{"num_hidden_layers": 13, "hidden_size": 448, "num_attention_heads": 7, "num_key_value_heads": 1, "head_dim": 64, "intermediate_size": 1216, "vocab_size": 19763, "hidden_act": "swiglu", "norm": "rmsnorm", "norm_place": "pre", "norm_eps": 1e-05, "positions": "rope", "rope_theta": 10000.0, "rope_fraction": 1.0, "qk_norm": false, "attn_scale": 0.125, "bias": "none", "tie_word_embeddings": false, "parallel_block": false, "init": "trunc", "init_std_qkv": 0.0371, "init_std_o": 0.00728, "init_std_up": 0.0371, "init_std_down": 0.00442, "optimizer": "adamw", "learning_rate": 0.00164, "beta1": 0.9, "beta2": 0.99, "weight_decay": 0.15, "lr_head": 0.00723, "warmup_steps": 264, "schedule": "wsd", "decay_fraction": 0.694, "decay_shape": "pow", "final_lr_fraction": 0.1, "batch_tokens": 262144, "max_seq_len": 1024, "doc_mask": true, "train_tokens": 829900000, "max_steps": 3166, "dataset": "wikipedia_en"}
Each number is 128 + 24 x the weight over its row's rms, rounded and kept within 0 to 255. Layers, rows and columns count from 0. The size above them is the row's rms in percent of the matrix's.

# layer 9 MLP down (transposed), 1216x448, rms 0.0413, rows 998-1032, columns 384-447
size [100  93  98 105 104 100  95 103 108 103 105  92  96 106  89  99  92 102  96  93  98  91 104  91  88  96  99 106  97  94 104  98 105  90  96]
[[120 172 142  96 148 105 123 142 108  97 118 143 106 125 128 113 117 161 122  80 104 126 133 161 112 104  88 106  94 152 143 156 157 123  95 132 167 100 145 193 121  77 110 141 133 143 126 185 132 135 150 131 128 133 115 134 122 159 142 129 109 145 150 124]
 [138 116  98 143 106 104  76 109 116 142 111 130 166 153 157 146 120 155  99 132  68  88 142 145 112 104 135 171 132 127 145 120 145 122 169  98 127 139 121 156 162 122  91 117 140 142 117 135 121 144 100 126 151 110 166 124 113 153 130 126 124 125 159 147]
 [ 92 144 133 135 125  92 105 156 111  86 145 134 126 143 122 137 116 113 152  78 150 150 194 148 173 142 158 128 111 100 120 140 112 126 117 139  91 173 107 102  80 139 135 136 129 130 166  85 159 169  87  70 150 169 151 135  82 130 133 111 127 124 133 154]
 [185 106 148 139 137 157 136 136 136 134 142 181  84 123 146 105 116 145 119 101 137 158 122 123 112 124  90 109 115 138 135 124 139 130 132 139 132 164 151 150 106 166 129  77  82 123 141 129 140 127 135 124 171 129 154 140 162 123 123 126 111 139 156 139]
 [132 137 132 166 154 154 144 108 114 133 139 128 155  95 134  99 142 121  59 177 121 139 131 152 107 153 187 119 111 140 105 132 116 120 106 116 123 108 114  82 130 134 104 139 117 136  88  87 122 144 155 142 140 101 106 136 148 103 152  90  69 140 128 136]
 [111 114 104 134 106 137 123 129 140 145 119 109 139  99 133 158 163 134 132 121 130 134 152 183 200 128 151 129 144 127 176 151 102 128 109 112  97 106 139 150 137 127  95 141 133 146 113 103 127 150 137 146 138  71 104 117 108 148 147 120  91 140 169 118]
 [142 133 126 166 131 131 159 134 149 142 148 116 131 136 115 139 128 127 126 114 158 111 113 132  98 105 120 107 125 174 140 134 148 148 183 145 133 146 129 148 117 148 134 118 104  59 132 112 147 183 152 159 111 120 113 104 125 124 141  87 124 149 133 149]
 [133 115 123 102 166 149 152 118 144 139 101 133 138 111  83 111 136 138 131 162 141 130  95 159 135 101 135 122 122 136 105 121 153 137 134 130 169  73  87 128 159 114 143 157 118 148 132 165 139  81 154 104 113 135 149 147 124 107 147  82 100 112 113 126]
 [149 142 187 163 139 110 123 164 131 143 158 149 132 115 117 122 112 148 138  99 113 165 161 106 130 137 170 160 134 126 116 132 139 111 144 155 106 154 109  94 141 130 120 134 105 139 150 109 129 111 134  87 178 104 147 139 156 113 142 150 103 149 107 134]
 [106 124  91 143  79 111 142 101 126 127 101 101 127 118 138 153 150 137 127 143 139 160  97 147 197 123 127 150 146 143 136 131 146 123 112 103 132 138 134 150 121 160 144 175 134 137 131 115 139 178  81 109 131 120 133 161 132 117 165 121 145 146 112 172]
 [139 138 118 172 110 144 116 174 144 135 137 150 138 113 131 125 113 129 112 132 111 153 150 149  92 136  85 114 120 116  97 130 158 167 149 140 110 130 103 164 143 127 115 149 127  99 143 129  96 136 119 164 131 117 100 136  81 165 129 150 194 127 138 146]
 [126 105 112 132 148 116 174 171 129 112 102 125  80 112 152 124 102 122 137 123  97  96 116 171 147 132 148  95 131 121  87 128 139 105 118 129 136 117 103 146 157 119 139 121 131 127 151 146 146  94 149 173 130  72 106 116  87 140 182 103 162 110 130 112]
 [173  99 122 140 118 147  92 186 149 109 117 129  87 160 124 125 118 132 109 132 120  92 151 103 160 135 148 116  93  93 102 117 150 109 140  96 157 143 140 105 125 118  89 112 136 144 135  91 125 105 127 140 144 117 150 109 108  99  96 164 144 145 132 141]
 [132 146 130 125  93 139 155  98  88 117  70 132 159 119 156 117 117 130 117 117 128 103 131 139 149 125 138 149 117 115 125 137  98 112 111 129 115 112 100 157 151 121 148 120 128 104 146 162 112  92 105 126 120  93 112 117 169 104  72  95 141 133 123 116]
 [118 173  92  68 174 113 132  88 136 141 159 104 155 132 128 108  98 149 128 135 147 127  74  90 134  99 158 135 135 180 134 147 132 127 115 103 129  93 138 111 151 156 138 113  99  97 113  93 143 137 122 144 131 113 122 123 132 163 134 154  82  88 117 154]
 [111 119 103 151 119 115 114 133  90 120 174 143 136 107 125 109 149 155 108 141 135 119 121 173 165 120 109  78 106 102 109 127 137 106  92 157 168 160 108 135 134 100 148 126 182  81 111 140 107 143 129 144 122 148 154 164 119  92 150 172 107 149 131 164]
 [142 125 142 129 105 155 154 108  91 155 131 124 106 113 118 116 139 119 126 146 141  99 145  83 150 116 115 119 137  85 111 112 156 164 112 118 154 128 133 111 130 106 117 142 151 134 105 131 140 160 133 169 177 137 130 106 138 126 164 139 114 116 106 104]
 [137 146 146 102 174 115 131  91 137 122 160  92 159 123 102 139 107  99 107 118  99 154 123 135 171 121 160 137 182 139 141 138 102 132 126 145 134 150 108 130 132 177 108 111  65  91  89 144 138 154 150 136 111 132 126 121 120 149 136 114 139 128 139 133]
 [130 137 118 121 124 129 118  99 153 141 126 109 171 152 139 132 133 138 157 139 118 171 148 153 127 110 120 174 128 115  96 118 126 124 149 114 124 133 123  93 147 148 160 113 166 120 128 126 102 146  81 148 132 124 134 107 160  72 140 110 116 118 112 115]
 [137  95  95 191 136 135 130 145 144 135 173 131 138 111  83 171 144 128 136 113 160 112 141 154 109 129 123 126 129  98 135 166 114 125 162  98 132 110 115 116 126 127 134 132 139 149 133 141 145 133  98 143 127 160 159  90 155 147 119 197  94 142 126 173]
 [ 86 121 150 110 134 134 117 133 162 127 131 116 149 119 118 120 112 139 109 136 138 128  97 170 172 122  77 184 135 140 141 122 128 170 117 127 146 117 107 154 145 131 160 117  60 137 127 113 111 148 116 144 141 127 141 138 194 183 128 148  93 188 120 140]
 [156 111 129  91 133 112 163 167 137 124 131 155 112 152 145 133 113 130 112 109  98 122 135 109 112 108 180 123 114 139 144 157 129 184 119 126 113 153 104 105 140 129  84 138 153 121 154 118  99 121 132 114 170 129 150 124 111 126  86 131 148 108 117 118]
 [145 147 172  62 115 152 185 146 106 151 123  92 140 162 116 170 144 143 155 129  70 100 111 123 168 139 138 111 139 105 118 141 132 158 127 106 104 112 124 134  96 167 145 133 103  80 150 100 100 136 110 121 106 150 170 141 146 121  83  89 167 123 150 135]
 [121 102 127 115 150 113 130 141 165 151 142 128 129  79 144 120 106 183 167  99 127 119 123 141 129 103 117 155 112 155 142 126 134 101  87 113 116 127 119 144 120 130 120 137  72 166 129 161 137 114 106  78 100 147 127 161 162 120 143 134  95 152 123 122]
 [107  78 114 130  63 158 169  98 121 130 154 116 116 112 120 162 158 142 120 148 108 145 140 110 112 131 105 120 126 122 163 127 111 107 132 117 105 120 121 125 164 122 117 119 124 116 153 120 136 124 109 123 131 127 156 123 116 142 141 156 173 133 114 124]
 [115 126 127 134 130 123 136 179 147 152 169 159 115 122 111 130 149 163 124 115  83 143  91 149 128 126 144 133 129 127 172 141 155 126 131 139 187 119 107 126 121 122  65 107 107 172 117 129 150 120 132 104 154 101 124 149 104  96 117 162 135 121 143  90]
 [133  98 121 127 146 146  99 109 107 124 123 118 160 152  91 148 138 148 115 102 134  84 112 152 122 168  94 189  94 132 159  87 183 117 155 132 140 139 180 130 119 151 155 129 160 122 119 165 137  98 142 114 116 136 114 119 156 109 128 107 152 150  78 146]
 [ 81 162 140  82 160  81 111 102 158 133 146 139 163 129 129 170 125 131 139 128 108 139 143  96 144 155 145  87  97 139 147  83 119 176 123  80 162 149 141  83 128 123 154 132 115 135 148 175 108 126 119 103 122 124 127 122 138 157 119 143 123 153 136 125]
 [179 155 126 108  86  86 134  95 129 182 111 103 131 141 111 130 123  76 151 121 122 122 192 122  98 131 185 109  90 108 134 113  92 117 104 109 146 127  74 124 106 123 141 137 129 145 123 167 159 126  93 110 112 100 120 142 127 142 116 137 182 131 106 169]
 [133 132 132 125 133 127 156 125 133 115 126 125 133 146 117 186 137 148  84  99 145 109 146 105 146 135 120 124 117  78 163 145 110 151 163 144 139 115 119 134  92 125 141 132 101 135  87 114 138 146 129 155 131 166 117 123 141 137  93  99 130 139 109 136]
 [148 157 119 130 120 117 116 132 136 175 123 137 140 148  98  89 166 154 177  78 169 132 162 204 128 145 134 107 118 141 156 138 114 125 149 132 128 126 109 149 105 117  84 126 120 100 105 117 101 135 112 127 143 113 122 115 170 142 107 153 160 122 126 122]
 [107 135 217 131 146 107 121 166 109 136 157 124 117 113 100  83 141 115 119 150 133 107 159 152 147  89 100  95 143  92 152 126  53 140 107 123 154 172 124 151 111 166 152 144 152 119  90 144  75 153 151 136 156 106 152 116  93 125 112 161 122  57 140 135]
 [132 142 134 126 118 122 150 149 138 122 129 128 163 105 164 108 100 141 159 120 130 137  83 102 114 119 109 103 125 182 143 164 170 123 154 108 131 124 124 153 132 123 100  97 137 144 127 127 109  77 126 136 109  96 119 147 147 103 129 147 133 125 124 138]
 [155 179  94 101 155 112 128 108 116 137  88 135 162 130 109 100  95 151 147 138 152 118 148 116  74 121 132 105 149 153 118 125 173 110 127 113 144 137 112 123 110 116 127 150 179 109 141  73 135 138 112 151 156 166 100 165 130 149 131 111 117 131 183 173]
 [147 131 105 128 126  99 118 107 121 137 156  93 119  92 128 147 125 107 137 133 188  99 121  99 107 116 110 102 166 112 136 147 128 138 145 103 147 124 138 133 113 118 151 159 107 110 124 115 101 157 126 136 122 138 104 133 137 105 118 118 149 124 105 173]]
# layer 9 MLP gate, 1216x448, rms 0.0487, rows 999-1033, columns 384-447
size [107 103 109  98  99 100 103 105 106 112  92  95 105  91 100 102 109 105  94  99  96  94 102  92 112  99 109  97  98 103  96  91  95 105  97]
[[144 148  94 145 134 145 136 131 116 105 141 103 133 135 104 157  98 176  85 155 112 141 141 147  98  81  97 157 111  95 110 138 171 115 154  81 153 135 157 122 160 145 129 152 109 110 161 100 122 158 124 132 125 159 154 121 150 103 150 107  99 139 124 134]
 [128 102 116 141 131 108 117 136 144 144  91 131 122 108 144 166 142 125  89 132 134 132 119 101 107 138 134 131  97  74  95 157 136 137 150 111 106 130 101 124 105  86 140 118 142 125 149 144 162 126 122  96 128 141 141 142 135  90  95 108  96 150 129  75]
 [133 144 137 139 112 149 107 105 159 134 143 132 101 108 118 115 135 140 162 139 119 129 103 128 107 137 126 154 120 118 137 131 147 111 136  88 106 114 165 145 174 120  98 140 139 110 110 140 101 136 177 150  94 141 141 104  98  80 162 152 120 169 104 128]
 [131 126 157 124 100 169 127 134 126 156 145 133 100  98 110 168 102 109 155 107 138 142 160 138 177  87 157 131 115 105 142 159 140 154 113  98 107 115 134 156 165 114 148 158 120 122 140 155 167 115 149 122 115 102 133  98 110 141 112 134  98 135  89 133]
 [143 136 135 136  96 166  99 140 109 147 184 141 144 122 104 142 136 132 116 134 118 131  94 105 102  78 154  60 116 109 169 119 123 135 112 113 154 132 148 108 211 104 121 123 121 136 132  82 155 105 101 130 146 184 171 124  92 110 130 132 139 148 118 174]
 [139 128 128 166 105  89 107 109 126 104 129 109 116  85 109 138 135 146 116 128 160 116  99  84 129  91 133  93 117 152 117 151 119 127 151 117 150 138 138 139 159 157 163 137 154 169 156 139 118 104 102 102 132 120 141 138 152 169 101 137 105 146  77 109]
 [ 66 145 109 128 102  83 127 124  97 117 160 110 134 116 150 115 109 108 150 124 109 145 140 129 105 119 176 115  89 124  93  94 127 146 139 134 140 154  71 110 134 172  99 117 128 100 110 148  79 120 132 121 128 180 123 110 127 148 105 146 119 117 144 119]
 [146 104 132 132 108 143 115 118 110 106 134 153 139  82 191 153  96 126 121 152 126 131 106 147 104  97 137 161 161 133 147 104 117 165  89  79 149 152 167 153 136 121 141 110 127 125  98 136  70 132 154 125 129 135 181 113 151 124 118 152 125 163 143 123]
 [147 125  92 137 133 115 172  99 129 122 133 133 112  81 132  99 132 192 141 162 121 100 102 147 119 138  97 111 106 110 165 131  98 148 151 164 111 119 165  90 144 148  90 112 151 137 153 116 110 129 108 133 125 111 128 110 128 124 114  87 117 124  84 159]
 [112 121  75 167 138 110 117 115  99 145 163 140 110 106 115 144  96 108 103 137 123 150 139 175 124 103 111 112 133 118 135 129 130 154 120 152 132  78 124 177 157 139 153 141 132 125 122 142 130  88 164 131 123 112 166 142 137  90 107 107 140 160 124 193]
 [ 80 171 145 122 126 140 143 127 108 155 124 143 123  91 119  91 132 142 122 118  99 109 146 103 167 168 127 121 118 144  81 102  91 129 106  96 123  92 158 172 159 137 121 191  99 120 117  99 191 160 122 105 123 123 101 119 149 161 121 157 133 119 170 123]
 [109 149 150 123 152 131 110 108 176 125 135 117 116 124 112 116 166 140 143 123 111 137  95  88 122 128 143 103  89  90 204  92 115 135 122 158 124 122 161  87 164 138 130 133 149 116 153 160  98 146 100 147 165 162 155  97 175 135 134 167 104 133 108 122]
 [141 112 152 105 103 116 169  94  84 139  90 110  95 127  96 149 114  98 122 166 102 103 141 128  99 143 132  76 140 150 147 120  96 161 121 105 151  98 117 149 111 129 133 189 120 118 147 160 129  85  94 117 113  92 133 100 134 103  85 153 141  90 114 117]
 [119 127 131 147 106  80 153 119 139 127 156 113 142 123 114 118 158 124 123  82 151 159  92  91 135 134 125 116 116 152 121 156 117 138 143 117  95 125 130 135 120  89 100 166 127 135 130  56 129  79 131  84 128 103  98 110 117 132 162 132 147 133 130 125]
 [137 102  91 125 131 179 154 114 170 158 125 109  81 165 122 135 164 148  88 122 138 108 140 139 137  85 154 111 107 106 122 170 136 148  98  92  91 146 133  83 116 117 116 130 116 138 158 131  70 108 153  90 142 146 145 103 113  91 177 168 147  97  95 107]
 [148 106 139 119 100 152  91 131 112 128 134 122 139 154 156 180 136 163 108 151 155 105 138  82 121 149 122 106 188  97 119 158 152 131  96 162 101 153 152 127 114 170  99 138 154 107 156 107 127 113 110 171 132 147 151 173 123 130 120 101  93 111  97 136]
 [113 109 144 106 111 115 127 106 135 134  94 157 162  96 102  96 129 110 100 128 126 150 109 104 142  92  80 135 122 126  95  89 122  94 133  98 156 149 169 144 172 127 162 118 130 138 123 119 106 111 121 190 134 143 134 103 128 131 126 144 119 139 161 178]
 [170 144 120 125 140 137 150  95 121 131 121 134 137 102 111 135 125 115 135 145 125 135 113 151 117 130 161 159 160 110 129 109 116 115 123 106  93 100 107 170 137 165 138 119 152  65 168 129 146 140  83 154 155 106 172 115 130  83 146  85 114 104 136  77]
 [140  88 149 112 101 152 109 101 130 140 138 111 135 159 163 148 128 141 105 146 156 115 114 126 113 126 187 111 142 172 133  95 110 176 115  88  97 139 124  97 103  88 123 118 138  94 144 138 126 108 123 174 115 133  98 115 132 118 135 126  89 117 147 153]
 [103 129 108 132 145 169 152 141 125 118 112 144 148 139 128 133 109 193 110  95 142 124 134 113 101 146  99  99 122 124 153 144 123  86 150 117 166 153 124 125 118 130 130 125 103  97 152 139 110  99 154 142 128  76 188 102 128  92 144  93 111 152  98 172]
 [167 156 120  97  94 135 168 111  81 143 154 132 111  92  89  99  97 130 177 107 125  96 178 148 179 123 129 120  75 144 136 143 135 111 110 146 112 108 162 121 169  95  86 108 124 137 120  94 144  91 129 130 100  97 146 151 142 100 115 122 129 134 104  96]
 [137 121 106 120 166 125 136 139 127 143 131  95 118  76 101  98  98 145 108 140  85 127 122  92 146 138 124 125 131 114  75 169 151 161 125 121  77 131 122 184 159 180 147 115 158 146 110 164  95 182 123  99 135 103 114 119 177 115 137 163 134 181  95 185]
 [ 73 127 114 140 133 131 104 138 157 135 136  95 113 121 116 155 120 123 107  94 160  94 127 105 131 132 121 188  91 144 155 147 141 193  81 138  90 118 130 110  98 142 147 106 127 160 133  86 114 139 109 165 154 101 102  98 120  76 145 131 121 159  75 112]
 [125 140 125 133 134  92 126 115  84  83 108  80 151  57 102 115 106 145 135 134 133 144 100 122 140 145 145 142 116 122 102 125 156 137 150 124 144  83 115 159 113 126 131  83  70 121 149 148 176 119 170 152 136 164 134  92 143 100 121  90 109 166 121 172]
 [ 83 126  86 148 111 141 144 134  90 131 155 123  96  75 120  92  89  61 108 116 127 116 139  92 129 122 106 126 156 101 143 141 157 139 147 144 194 129  99 136 149 142 147 136 115 133 117 133 148 123 135 143 178 144 150 146 119 104 100 153 159 134 113 134]
 [108 128 145  94 125  89 109 132 152 170 106 141  74 112 153 131  86 141 155 136 112 128 119 116 115 123 149 135 146 130  93 129 148 168 114 138 136 121 136  94 213 113 144 113 121 109 135  96 133 127 141 137  88 132 141 132 102 139 113  90 157  82 116 148]
 [103 124 103 127  96 161 113 115  88  93 120 159 139 106 167 137 111 114 127 128 120 124 120 130 161 143 106  47 117 100 128  91 110 143 125 153 179 106 157 140 125 140 112 151 168 145 110  88 129 178 147 107 116 118 113 163 161 106 131 101 106 109 172 145]
 [113 107 102  90 120 111 128 111 116 136 125 158 126 118 145 124 110 146 138 156 134  85  90  97 124 113 179 137 122 126  98 134 130 153 111  87  91  99 126 106  67 136 179 104 164 109 119  94 143 122 126 159  84  85 124  94 140 104 107 117 111  89 155 121]
 [130 130 132 123 143 180  93 110  95 144 155 124 149 134 102 130 143 137 151 102 127 118 128 135 135  93 121 118  85 110 135 140 154 130 134 116 106  97 157 147  98 124 107 117 130 129  86 134 110 152 121 135 110 148 152 146 108  73 118 131 101 142 140 146]
 [153  80  78 137 107 125 116 140 144 108  91 121 117 127 174 111 104 118 155  94 119 103 134 164 157 131 149 152 115 142 135 130 137 156 115  81 103 120 108 106 157 125 123 140 152 125 134 135  99 150 111 113 139 148 106 152 134 152 184  93 165 113 158  84]
 [149 149 140 118 116 114  96 138 151 141 135 124  96 108  83 117 147  86 127 143 141 143  91 104 165 158  70 103 131 126 112 115 152 129 168 154 116 139 169 119  92 164 147 146 120 137 170 151  82 117 169 133 138 128 138 144 151 134 155 126 142 147 104 182]
 [138 146 130 155 119 116 128 113 132 129 132 155  90 146 130 122 134 106 105 125 129 129 119 152 154 133 117 140 133  79 133 113 114 165 115 122 118 133 138 123  81 153 158 132 137  92 116 151 129 196 156 149 153 144 179 135  79 122 196 105 120 178 134 129]
 [139 162 111 122 145 116 160 142 136 122 125 148 143 123 103 108 131 153 140 115 106 149  96 128 135 101 133 160 166 123 108 140 109 139 116 126 103 156  98 131 107 134 145 101 168 114 153  90 136 145 135 172 171 167 149 128 119 138 154  99 113  94 148 172]
 [127 149 107 178 134 101 156  86 134 140 133 119 148 109 100 117 131 146 106  96 137 106 109 146 155 104 119 118 125 107 158 131 120 128  83 123 144 168 143 121 119 132 121 147 179 160 114 185 166 107 116 136 152  88 124 110 104 153 128 143 114 106 136 156]
 [174 132 161 123 116 137 121 147 105 145 133 147 105 138 102 129 141 128  86 126 139 134 166 168 130 134 117 109 157 127 146 114 109 151 142 129 103 156 149 106 129 157 121 136 140 124 124  47  98 167 124 142 121  64 153 134 134 101 136 105 118 113 208 119]]
# layer 9 MLP up, 1216x448, rms 0.0489, rows 999-1033, columns 384-447
size [102 103 107  99 101 101 100 103 103 104  89  99 100  89  98  98 104 100  92  95  96 111 106  91 101  97 106  96  95 102 102 104  97  99 102]
[[115 113 125 136 120 154 131 172 113  93 114 114 133 140 138 171 151  92 127 134 111 119 108 143  92 150 113 161 126 106 120 159 155 125 130 112 117 150 118 160 176 120 176 163 104 152 134 133 134 132 108 117 135 125 144 126 139 111 172  98 120 113 164 113]
 [166 151 166 104  93 109 131 133 120 133 172 125 104 131 184 118 162 149 125  95 134 118 120 158 124 140 199  79 132 125 101 102 168  91 102 132 143 124 140 131 155 172 151 137 190 107  93 112 117 127 103 176 118 116 137 180 153  99 136 121 109 137 112 121]
 [141 127 133 117 114 165  99 138 129 144 119 101 179 136 124 136 107 144 119 115  96 115 127 105 150 157 111 102  99 133 113 136 141 128 147 127 149 153 155 118 142 143 141 113 133 114 137 115 130 128 113  98 120 137 153 143 162 124 102 165 108 109 143 141]
 [116 155 121 106 134 147 160 136 135 100  95 128 107 134 130 115 139 123 115 172 156 130 150 118 176 118  88 126 147 144 122 160 127 104 115 142 158 156 108 139 145 155 119 156 122 195 143 104  97 144 112 114 115 118 136 123 139 127 127  92 144 124 114 122]
 [148 106 111 138 137 118 138 123 130 120 136  92  85 107 163 113 137  97 176 155  86 121 102 153 134 135 151 142 174 144 118 103 133 112 147 130  83 111 152 152 121 178 133 132 120 136  89 122 101 136 135  65 107 136  91 147 106 158 112 147 183 135 152 114]
 [ 76 111 123  95 107 136  90 124 122 142 135 136 130 124 133  98 168  94 103 132  95 160 156  89 108 121  85 129 132 108 104 130 113 141  95 158 114 126 173  69 138 120 113 124 143 128 130 127 115 128 170 128 133 133 107  83 117  94 125 141 109 133 144 163]
 [130 154 155 154 130 142  74 137 126 130 158 131 128 133 143  97 109 122 108  86 139 137 125 123 130 109 145 106 132 121 133 164 138 140 129 128 134 105 132 156 133 156 130 137  97 131 168 146 108 144 128 129 177 142 174 150 114 151 113 121 150 167 141 130]
 [ 86 161 140 129 103 159 144 112 101 154 130 125 162 100 153 119 159 130 135 136 114 159 164 117 140 139 130 127 142 131 136 125 183 139 138 120 174 138 130 168 151 171 113 167  73 132 132 114 123 120 142  85 164 175 114 143 113 115 143 118 117 184 181 143]
 [165 128 137 143 112  97 166 103 147 143 141 108 119 135 131 139 132 119 196 129 131 126 115  89 116 110  72 108  86 110 184 125 139 140  96 115 108  90 128 131 131 143 118 110 154 129 129 116 101 135  88 103 116 160 119 174 146 111 128 132 158 105 134 150]
 [111 142 140 129 136 131 100 149 119 107 133  80 100 111 136  95 150 148 100 140 116 101 132 103 152 147  91 114 114 127 105 149 118 120 134 115 120 112  93 138 187 153 112 106 158 112 109 128 135 160 124 166 180  90 134  91 112 124 154 142 154 150 105 154]
 [146 152 125 162 106 117 140 136 154 135 194 155 116 149 138 122 124 107 117 138 138  79 118 123 112 111 101 137 110 140 155 112 146  83 116  95 116 128 149 101 146 168 162 128 107 128  81 129 118 116 142 161 136 160 157 114 133 110 106 176 124  95 115 155]
 [123 178 127 121  94 153 151 133 108 157  63 146 113 107 120 121 137 128 129 121 157 130 122  66 123 123 141 111  99 146 139 117 105 133 133 148 124  93 124 117 111 141  92 103 101 107 142 140 176 113  77 131 137 145 106 138 118 141 124 115  90 139 133 121]
 [173  80 150 139 140 137 117 113 127 129 156 138  93  94 145 124 123 143 135 129 138  92 107 141 133 152 145 107  93 124 142 125 107 150 128 109 117 138 116 159 110 117 140 124  83 113 134 107 146 156 113 152 155 159 170 156 132 126 111 129 121 191 177 119]
 [120  89  93 149 154 135 132 160 165 161 124 136 119 114 111 184 151 113 120 137 105 121  95 132 120 140 101 153 128 140 128 124 142 173 135 123 107 149 132 131  97  75 123 105 117 119 188 155 113 140 133 102 132 147 131 128  98 149 137 146 173 120 131 101]
 [167 105 156 138 112  73 151  92 133 130 142 120 114  63 152 139 127 129 157 137 121 169 142 128 102 145 117 141  99 102 131 101  96 112 179 102 117 141 152  94 147 104 103 151 122 148 129  63 151 132 144 117 159 152 161 147 123 120 141 120 108 158 122 131]
 [114 163 117  93 162 162  72 108  95 120 132 161 106 131 124 139  53 142 104 135 138 113  65 164 135 138 129 121 123 105 149 135 141 132 111 187 133 160 114 155 134 161 148  94 115 119 143 157 107 105  95 133 184 143 136 146 134 113 123 137 136 138 123 131]
 [166 111 145 170 132 109 138  78 162  77 137 138 146 135 120 142  86 111  96 109  85 100 113 134 164 140 180 131 160 134 149 142 115 138 124 115 117 134 151  89 151 133 115 178 163 135 120  94 124 115  89 146 127 122 105 120  99 100 113  88 103 159 134 136]
 [117 128 162 110 115 110 116 144 153 114 120 149 124 111 118 100 135 144 191 117 121 131 119 141 121 119 149 133 141 157 130 133 104 136 138 111 158 119 145 134 115 141 137  92 150 124 133 117 112 180 138 118 109 126 144 209 177 174 140 136 106 148 122 109]
 [119 145  96  68 110 183 137 179 122 116  54 120 153 152  94 143 147 138 108 111 133  92 137 150  94 120 137 109 132 130 122 120 108 100  77 131 106 148  94 112 132 108 123  73 105 116 131 123 114 153 143 141 145 110 162 127 139 137 190 104 163 124 157  75]
 [150 136 133 148 124 110 150 105 123  68 128 101 131 170 122 169 134 181 156 126 152 178 118 122 104 150  99 168 130 151 165 135 133 121 113  81 120 142 124 118 122  59 118  96 122 173 163 128 140 109  99 119 152 109 168 134 122 117 163 150 156 124 108 129]
 [113  96 123 145 122 121 154 128 140 132 109 131 170 134 160 159 139  91 177 122 119 144 158 126 118 108  98 171 179 164 111 156 127 127 111 144 136 110 104 122 130 167 130 117 160  88  97 120 145 113 169 170 108 151 159 134 131 144 144 101 171 118 122 151]
 [166 124 111 157 101 124 158 117 100 138 151 114  80 137 123 199 158 146 120 115 181 104 129 116 163  99 165 134 171 104 149 175 154 145 133 144 129 126 122 118 112 125 143 105 123  79 144  97 163 126 165 132 119 140 194 172 123 131 133 135 128 114 147 108]
 [140 145 110 130 120 108 183 119 112 199 124 131 142 110 115 164 107 153 116  96 117 186 119 130 118 166 160 130 121 160 138 146 133 158  57 113 122 129 119 142 115 140 141  86 125 128 121 130  95 165 139  84 214  94 145  91 112 104 161 138 114 126 128 134]
 [164 129 149 111 140 114 125 160 172 151 129 113 116 135 150 143 142 158 167 155 143 165 109 132 138 124 108 152 167 166 190 108 111 117 124 136 151 122 144 130 146 122  97 137 119  99 192 127 129  87 134 126  86 116 123  97 121 151 100 175 143 159 160 117]
 [137 128 134  97 115 143 104 158 130  83 113  97 130 129 119 131 102 100 153 154 107 103 117  89 105  98 109 121 150 146 127 128 145 114 142 119 159 177 133  82 132 118 141  99 111 120  80 176 151 125 131 105 156 177 144 134 111 141 119 146 134  93  94 156]
 [117 140 162 149  94 158  91 153 106 107  99 106 134 141 170 118 100 116  82  61 114 145 155 146 129 172 117 133 122 161 117 123 141 158 122 148 171 115 135 106 129  94 152 170 113 156 133 137 130 138 152  60 113 122  88 109 122 114 115 114 138 143 131 148]
 [111  99  95 189 126 144 130 147 132 111 140 131 130 155 139  97  95 105 122 146 141 147 179  99 129 103 157 143 104 115 159 152 145 175 115 139 140 111  91 132 112 123  77 122 145 119 104  91 123 116 101 184  86 141  97 148 125 107 130 136  96 149  92 124]
 [132 129 111 136 146 141 162 121 117 127 143 108  90 103 111 148  67  79 166 122  90 125 135 100 139 153 116 175 109 107 119 130 129  83 172  93 107 105 119 135 164 106 162 107 163  91 132 116 123 109 104 138 133 152 111 142 156 158 155 116 146 133 158 132]
 [153 132  83 102 129 130 122 113 108 126 170 135 112 131 122 121 115 114 114 120 100 178 141  79 143 151 160 156 137 158  89 108 137 132 150 129 107 158 125 119 124  97 146 153 182 101 158  72 119 155 140 101  90 189 107 123 142 171 119 137 155  93 111 115]
 [118 103 144 176 148 128 126 164 120 119 123 140 153  90 144 142 101 165 121 134 131 167 176 143 119 120  85 127  97 110 121  82 165 117 107 115 118 156 149  99 134 135 126 104 183  94 161 114 120 131 137 175 125 116  89 128 143 147 126 223 137 136 132 157]
 [151 148 129  98 136  87  79 113 119 114 149 130 150 129  96 148 151 123 130 133 172 104 102 157 123 128 130 131 133 128 173 136 157 142 168 151 128 161 168 144 102 137 173 102 159 164  85 160 130 129 132 116  89 112 148 153 104 138  83 123 156  84 136 139]
 [107 129 149  90 167 152  92 125 132 109 159 174 145 152 132 108 105 134 140 116 161 132 122 106 137 167 142 149 144 127 176 166 124 116 125 114 110 118 119  98 124 137 117 145 108 147 119 170 139 141 147 115 130 107 131 132  86 140 156  92 196 172 118 163]
 [ 88 124 111 150 107 128 125  95 105 152 137 126 140 146 103 131 149 106  68 165 145 102 149 141 130 136 127 129 106  69 151 135 110 142 112 131 133 135 139 111  91 130 116  95 133 141 131 126 135 140 111  99 169 146 151 111 111 117 143 151 103 124 129  77]
 [187 106 151 141 183  94 150 112 149 120 153  95 133  91 117 105  75 134 132 134 170  87 151 123 135 132 101 145 123 106 134 149 190 122 114  96 118 103 127 118  94 149 113 179 128 138  95 130 125 114 117 117 120 113 143 118 108 135 105 118 132 137 116 202]
 [131 145  98 124 122 120 103 104 150 153 124 127 119 106 102 151 101 130 120 109 139  99 147 141  96 170 104 155 150 141 134 149 136 130 139 122 108 155 139 127 204 144  86  88 137 108 120 188 120 118 120 128 121 108 157  95  93 112 133 111 125 123 131 135]]